Part of a small language model's weights: 4 heads of 64.
Each number is 50 + 12 x the weight over its row's rms, rounded and kept within 0 to 99. Layers, rows and columns count from 0. The size before them is the row's rms in percent of the matrix's.

# layer 4 MLP up, 1024x256, rms 0.0504, rows 167-179, columns 0-127
092:23 66 55 47 60 51 39 32 42 59 49 44 59 51 39 50 45 66 35 33 42 59 58 47 36 32 58 55 34 37 54 59 56 72 37 60 63 37 53 34 47 40 52 53 23 51 51 48 70 41 21 56 64 56 46 80 45 51 56 51 56 53 54 41 39 63 44 54 61 46 48 25 50 52 46 61 56 61 50 32 66 64 54 40 43 54 24 57 27 44 50 60 32 13 49 60 42 46 49 38 43 64 61 62 41 50 41 48 64 78 45 49 53 37 53 49 75 47 68 54 39 45 47 62 56 52 57 61
095:43 41 61 65 67 54 43 45 51 64 69 61 63 64 62 58 29 46 55 65 48 58 41 50 69 40 41 62 61 68 45 26 55 43 46 41 49 71 62 61 50 57 39 74 66 61 49 53 43 31 39 42 47 57 59 58 58 54 24 54 58 45 60 56 45 52 37 62 66 46 50 66 50 44 48 50 56 71 40 54 49 49 58 24 38 45 35 55 69 61 44 65 47 58 37 57 36 57 43 33 34 32 54 50 65 77 44 25 50 48 55 35 51 58 48 48 65 62 74 61 55 49 57 63 56 51 71 61
092:32 29 66 59 47 32 42 66 43 68 56 62 44 56 64 57 42 62 63 44 46 44 44 68 44 53 72 66 41 62 69 60 29 54 53 54 53 64 51 49 52 51 55 38 33 35 53 48 44 33 36 39 50 62 52 66 61 47 49 44 64 46 53 45 21 49 41 59 38 50 48 50 56 58 48 52 54 69 66 51 31 44 41 51 31 58 47 54 43 72 53 74 63 35 34 57 44 48 59 38 37 30 60 51 59 54 71 39 42 68 60 51 57 43 60 67 41 55 54 35 34 50 41 51 43 49 47 60
090:48 41 51 60 56 23 51 35 70 51 52 43 32 65 28 65 57 32 48 74 53 54 39 42 47 60 55 38 43 68 61 64 54 40 62 51 60 57 58 53 63 53 38 49 70 48 47 43 37 37 29 33 38 42 71 62 37 60 55 47 60 38 66 49 52 21 39 40 49 38 55 54 37 41 61 37 57 56 36 46 70 34 59 37 58 73 24 59 44 45 22 48 49 73 60 72 60 55 40 31 44 29 45 55 58 33 35 56 48 63 35 48 64 47 66 55 59 56 55 39 55 45 30 32 40 56 52 63
092:58 54 49 57 72 49 46 43 34 61 64 46 60 50 31 34 46 66 36 39 75 79 44 50 50 41 54 46 64 73 39 45 40 77 44 38 59 70 66 42 59 15 50 44 67 59 50 61 45 51 61 51 53 48 58 46 65 18 74 51 40 50 44 31 40 51 33 52 45 49 22 36 45 32 46 52 52 57 57 39 68 51 87 27 74 59 51 54 52 59 41 46 52 58 57 50 62 51 52 59 40 30 46 57 20 45 41 65 38 55 39 56 62 46 51 48 48 36 59 49 54 48 27 57 62 42 46 52
095:42 20 55 50 38 34 38 47 51 62 34 63 63 54 59 74 66 46 50 21 33 43 49 54 43 50 46 56 43 52 55 51 58 30 33 55 62 61 41 52 47 44 44 54 55 37 59 58 60 49 49 51 46 36 56 46 65 25 47 32 69 62 57 51 41 33 58 40 50 38 41 47 56 35 40 42 53 41 78 40 45 74 46 45 43 45 57 66 23 54 51 63 38 35 25 60 23 47 48 68 46 36 52 49 47 76 76 63 50 55 50 54 51 38 57 75 40 46 40 53 42 51 40 56 53 47 36 71
095:60 48 49 71 65 58 47 50 64 54 59 40 53 51 36 68 52 57 30 60 47 49 44 50 18 26 63 54 19 52 44 35 50 52 44 59 70 40 73 49 60 47 71 56 35 53 60 42 31 25 19 48 37 75 46 45 66 62 63 45 35 62 46 54 41 59 45 63 38 67 28 69 23 41 48 71 59 53 45 40 43 44 41 35 43 69 55 49 22 56 37 42 69 47 55 67 67 55 48 48 58 49 52 62 30 59 57 49 48 60 75 64 54 31 39 60 47 60 54 71 49 55 42 39 50 23 50 70
097:23 50 64 47 47 52 41 42 45 51 71 63 31 57 53 63 62 59 32 44 32 51 35 56 63 45 55 75 44 47 41 43 46 52 54 50 41 49 65 40 58 49 53 54 58 19 51 46 51 48 21 59 40 65 20 67 64 35 44 44 66 62 44 46 57 50 44 57 50 49 65 51 62 35 43 55 51 64 43 65 44 50 60 55 38 59 44 60 38 60 48 62 42 65 40 60 31 53 54 64 40 54 53 69 43 72 62 40 67 66 44 43 49 58 58 56 54 44 44 47 68 46 58 37 53 48 51 46
090:65 43 69 44 78 44 44 41 63 50 61 22 55 55 44 55 37 42 54 28 55 50 63 46 32 57 21 54 43 44 67 56 51 40 25 32 69 46 57 38 63 59 25 54 50 65 63 33 37 53 59 44 55 41 45 39 45 21 47 56 59 53 47 67 32 56 55 39 44 61 37 44 58 42 46 46 52 46 55 41 48 55 46 51 47 32 39 53 46 42 45 65 31 44 66 66 53 48 50 56 39 49 63 54 32 60 65 71 49 71 47 44 74 68 66 64 45 65 58 40 33 38 54 42 53 39 34 55
099:50 43 61 18 53 48 54 54 41 54 61 70 39 51 46 31 68 70 49 50 38 59 25 52 65 53 46 63 33 33 79 21 43 43 44 49 46 63 46 48 49 36 44 44 62 32 63 47 59 53 57 51 48 35 39 35 72 47 45 49 37 54 52 64 41 30 48 38 71 23 55 51 41 29 47 33 49 65 40 66 63 39 57 50 51 61 57 40 56 40 55 47 36 59 37 54 56 42 38 31 49 58 55 71 27 32 29 52 66 37 52 67 45 46 51 60 60 32 49 51 41 36 49 41 45 26 58 43
100:49 27 46 41 31 59 68 60 74 68 54 44 55 49 50 76 52 46 54 37 58 41 73 48 25 37 37 58 51 73 51 51 26 23 46 43 60 37 64 46 53 50 52 33 61 74 59 64 60 55 44 49 55 60 43 45 37 39 48 41 49 53 40 62 48 56 54 33 62 40 43 42 50 42 33 64 47 41 38 48 36 50 46 36 42 66 39 41 42 62 32 75 64 31 59 72 50 43 50 78 59 18 62 52 47 60 48 63 58 36 35 54 51 52 56 78 37 39 40 39 20 58 61 36 49 59 73 51
103:27 45 74 43 73 66 41 59 59 58 46 38 41 60 54 40 40 62 44 33 47 62 30 57 53 51 47 67 53 55 55 41 65 44 20 49 66 47 47 44 50 60 49 41 68 50 46 40 44 19 42 58 66 52 53 27 55 50 38 72 37 53 49 47 44 38 31 42 55 52 51 58 14 49 50 50 63 42 56 42 69 23 38 49 36 46 30 57 34 53 36 41 60 48 73 48 42 31 34 48 22 38 75 66 41 70 58 50 43 64 66 57 68 38 42 71 57 53 66 65 32 45 58 40 59 39 53 58
104:63 62 46 42 58 55 52 62 46 60 49 66 58 63 34 52 48 57 45 40 48 48 43 79 40 45 42 53 54 34 50 43 64 46 37 49 46 50 50 35 56 21 64 74 41 50 51 44 47 37 48 42 50 55 43 60 36 56 54 56 50 65 60 39 62 46 50 50 62 55 46 31 16 56 49 65 53 55 55 47 52 54 47 33 62 51 47 61 44 46 56 50 43 36 45 57 33 53 67 59 52 34 64 42 49 65 61 41 64 60 49 72 56 40 38 43 64 66 42 63 44 38 52 61 28 41 58 64
# layer 4 MLP down (transposed), 1024x256, rms 0.047, rows 167-179, columns 0-127
092:49 57 36 46 53 58 43 56 57 56 50 39 52 58 28 39 33 55 48 53 41 36 45 43 30 24 60 43 55 53 49 49 61 50 45 48 68 56 43 50 32 39 72 47 37 76 44 37 63 27 51 35 50 65 52 38 36 64 68 68 60 53 59 52 49 23 56 13 33 21 61 53 50 53 72 43 61 59 44 51 39 50 65 62 40 35 48 42 35 58 41 55 53 35 57 57 48 54 45 40 36 35 46 51 46 56 47 56 41 59 66 44 54 68 55 52 41 42 61 28 51 64 52 24 53 38 63 49
094:45 49 47 52 64 39 43 62 36 49 40 60 41 64 22 38 24 43 66 65 65 33 49 75 49 48 61 48 54 54 39 45 59 48 28 51 51 35 52 54 56 54 71 37 49 48 35 59 38 58 55 24 61 59 45 41 58 67 46 38 71 35 51 42 46 52 44 52 68 71 22 46 62 50 35 53 39 47 38 38 66 43 23 46 25 48 29 53 44 27 44 52 34 39 45 60 31 48 39 52 56 51 28 56 38 65 23 30 57 59 56 54 50 56 18 54 54 44 62 55 64 77 63 65 54 40 68 65
093:37 40 36 60 50 68 57 44 61 42 45 39 48 55 45 56 37 33 56 43 61 34 44 39 57 44 26 56 73 59 32 76 53 48 48 51 45 45 44 55 66 51 62 64 32 48 29 43 63 42 42 51 40 44 57 53 37 59 69 56 67 57 57 49 38 58 37 51 43 31 35 54 60 46 22 53 70 61 52 48 38 73 46 21 49 31 52 36 40 79 67 44 45 42 69 59 68 67 54 42 84 39 54 52 49 45 33 29 54 71 52 50 53 48 49 43 34 46 58 38 33 31 76 43 54 36 62 46
090:18 63 51 32 57 52 34 32 54 49 45 40 65 41 45 36 39 74 49 55 46 57 55 49 48 65 46 69 48 54 30 59 59 17 61 44 66 43 41 56 42 27 46 55 48 44 40 42 44 55 55 53 48 53 37 23 57 34 48 39 46 50 51 62 57 64 57 58 42 39 42 34 70 62 54 46 49 46 46 71 54 46 36 38 52 53 49 29 58 43 53 51 70 40 48 55 58 48 54 65 55 73 56 27 45 69 47 46 57 47 57 35 60 61 61 52 50 44 35 80 60 59 41 54 69 64 58 38
095:41 64 59 38 44 68 58 61 51 40 38 47 54 59 56 64 70 77 34 44 63 53 44 55 53 56 42 46 41 53 38 42 41 64 65 54 44 61 47 42 57 53 78 56 48 59 33 50 46 53 28 57 46 50 45 61 67 55 45 49 42 45 52 37 38 61 45 46 41 41 43 70 59 17 36 52 52 47 59 49 51 46 58 40 42 60 46 21 24 65 58 32 45 49 39 32 50 38 54 63 56 41 39 24 53 56 57 59 39 52 54 53 71 66 56 56 37 52 50 43 25 46 48 43 41 54 51 50
095:56 54 61 35 72 42 58 51 50 37 35 63 42 49 47 31 43 34 59 79 33 32 52 50 35 43 45 49 51 55 50 52 53 37 40 55 30 69 47 46 27 53 51 33 60 64 23 54 52 41 60 62 34 51 82 73 35 28 50 44 50 39 46 52 51 56 66 47 53 59 59 51 53 41 50 39 50 60 54 18 54 56 55 39 57 63 62 40 51 23 55 27 69 50 39 65 53 71 50 47 27 80 44 38 52 54 57 59 48 41 49 71 55 58 35 50 47 49 47 42 66 44 44 50 45 39 58 43
097:86 73 46 44 48 69 49 45 38 49 41 45 30 43 71 40 27 42 33 53 70 54 40 55 46 42 59 45 36 38 46 36 23 58 48 53 34 53 44 64 42 55 32 61 55 48 72 78 49 48 52 65 54 45 59 51 54 58 59 49 34 48 56 57 52 46 22 61 37 40 47 44 60 51 46 31 58 48 54 61 38 42 41 43 39 52 51 45 56 44 60 63 34 60 54 45 80 42 34 55 55 55 42 31 77 67 34 41 55 19 53 29 58 34 60 40 49 44 63 53 76 45 48 37 41 41 48 47
097:29 57 69 43 41 38 55 67 35 60 58 44 46 57 42 57 53 38 42 71 48 49 24 30 59 36 45 61 42 53 43 45 36 45 64 43 48 43 53 41 66 47 59 27 58 51 47 53 52 41 61 47 40 46 52 43 55 64 55 42 53 65 81 44 59 42 46 24 35 60 57 43 26 39 47 55 50 62 43 42 59 39 59 47 58 53 29 37 56 49 26 65 54 69 55 73 40 52 36 61 57 41 62 71 39 41 50 64 46 46 58 51 56 69 67 40 68 35 44 53 58 37 44 52 62 40 52 45
093:41 38 65 44 66 67 43 81 24 43 47 64 47 56 50 61 57 56 62 68 54 73 46 35 39 42 50 80 59 56 55 54 40 24 65 63 34 44 61 56 34 69 40 49 63 50 31 41 36 64 67 43 50 57 44 48 52 47 63 59 57 26 64 63 52 58 50 52 30 43 64 36 48 49 57 51 46 63 51 68 40 32 42 55 57 39 58 53 46 58 59 61 43 38 48 63 51 47 46 62 74 49 40 42 52 58 45 58 53 46 54 43 27 66 50 42 61 57 45 43 59 28 61 44 38 39 45 65
097:58 61 53 35 61 60 56 54 44 38 65 48 43 20 45 52 71 40 50 76 31 46 65 67 43 49 61 45 49 36 27 58 43 35 56 58 71 77 38 57 60 63 54 54 81 65 47 75 33 49 37 57 73 58 38 31 64 58 48 45 45 55 45 55 64 51 34 25 60 50 42 51 47 53 50 61 60 29 44 31 60 68 49 48 36 50 68 42 54 38 43 55 44 54 62 41 42 49 61 40 56 36 44 55 31 50 39 39 62 62 63 32 51 60 48 45 46 63 46 44 40 56 58 58 53 44 30 46
098:67 58 38 58 31 51 64 50 40 46 63 54 61 55 59 52 24 43 40 22 44 41 65 37 65 48 32 57 74 70 54 45 17 63 42 43 47 36 44 49 49 62 43 39 37 55 61 59 42 42 74 47 34 28 37 62 58 72 65 29 61 77 75 66 52 50 49 36 47 32 52 23 41 48 59 46 46 57 62 47 55 52 54 48 41 40 56 58 49 30 59 57 57 34 55 57 47 48 52 58 15 49 67 64 58 46 47 68 35 44 43 56 37 43 61 57 49 47 51 43 45 46 59 48 46 57 68 56
103:41 47 55 47 65 54 38 39 35 32 34 55 51 23 53 49 33 46 62 61 64 54 46 51 36 57 66 62 49 55 36 50 63 46 40 61 43 59 57 43 71 61 46 56 48 37 46 64 52 39 33 31 36 63 51 61 79 39 63 36 53 46 64 49 30 59 69 29 62 68 47 59 58 61 53 66 37 53 36 54 60 42 67 50 53 35 38 47 52 45 45 41 62 75 56 59 73 45 44 75 46 68 59 55 42 18 57 61 61 61 56 54 48 41 43 50 54 38 50 36 42 54 56 50 71 63 52 71
105:35 37 47 51 56 68 39 51 38 46 62 39 77 45 41 76 61 59 46 66 27 63 54 39 62 48 40 60 60 62 53 49 65 61 54 35 51 67 56 59 38 49 34 49 28 48 55 44 41 36 49 63 54 66 33 62 40 57 52 66 54 59 51 48 49 45 41 50 49 53 54 72 41 43 66 44 40 64 33 46 75 29 54 45 96 69 47 56 41 60 32 55 63 77 29 39 35 36 40 44 43 49 57 53 48 40 34 55 59 80 23 45 56 47 43 34 52 41 50 47 18 57 52 65 65 52 36 64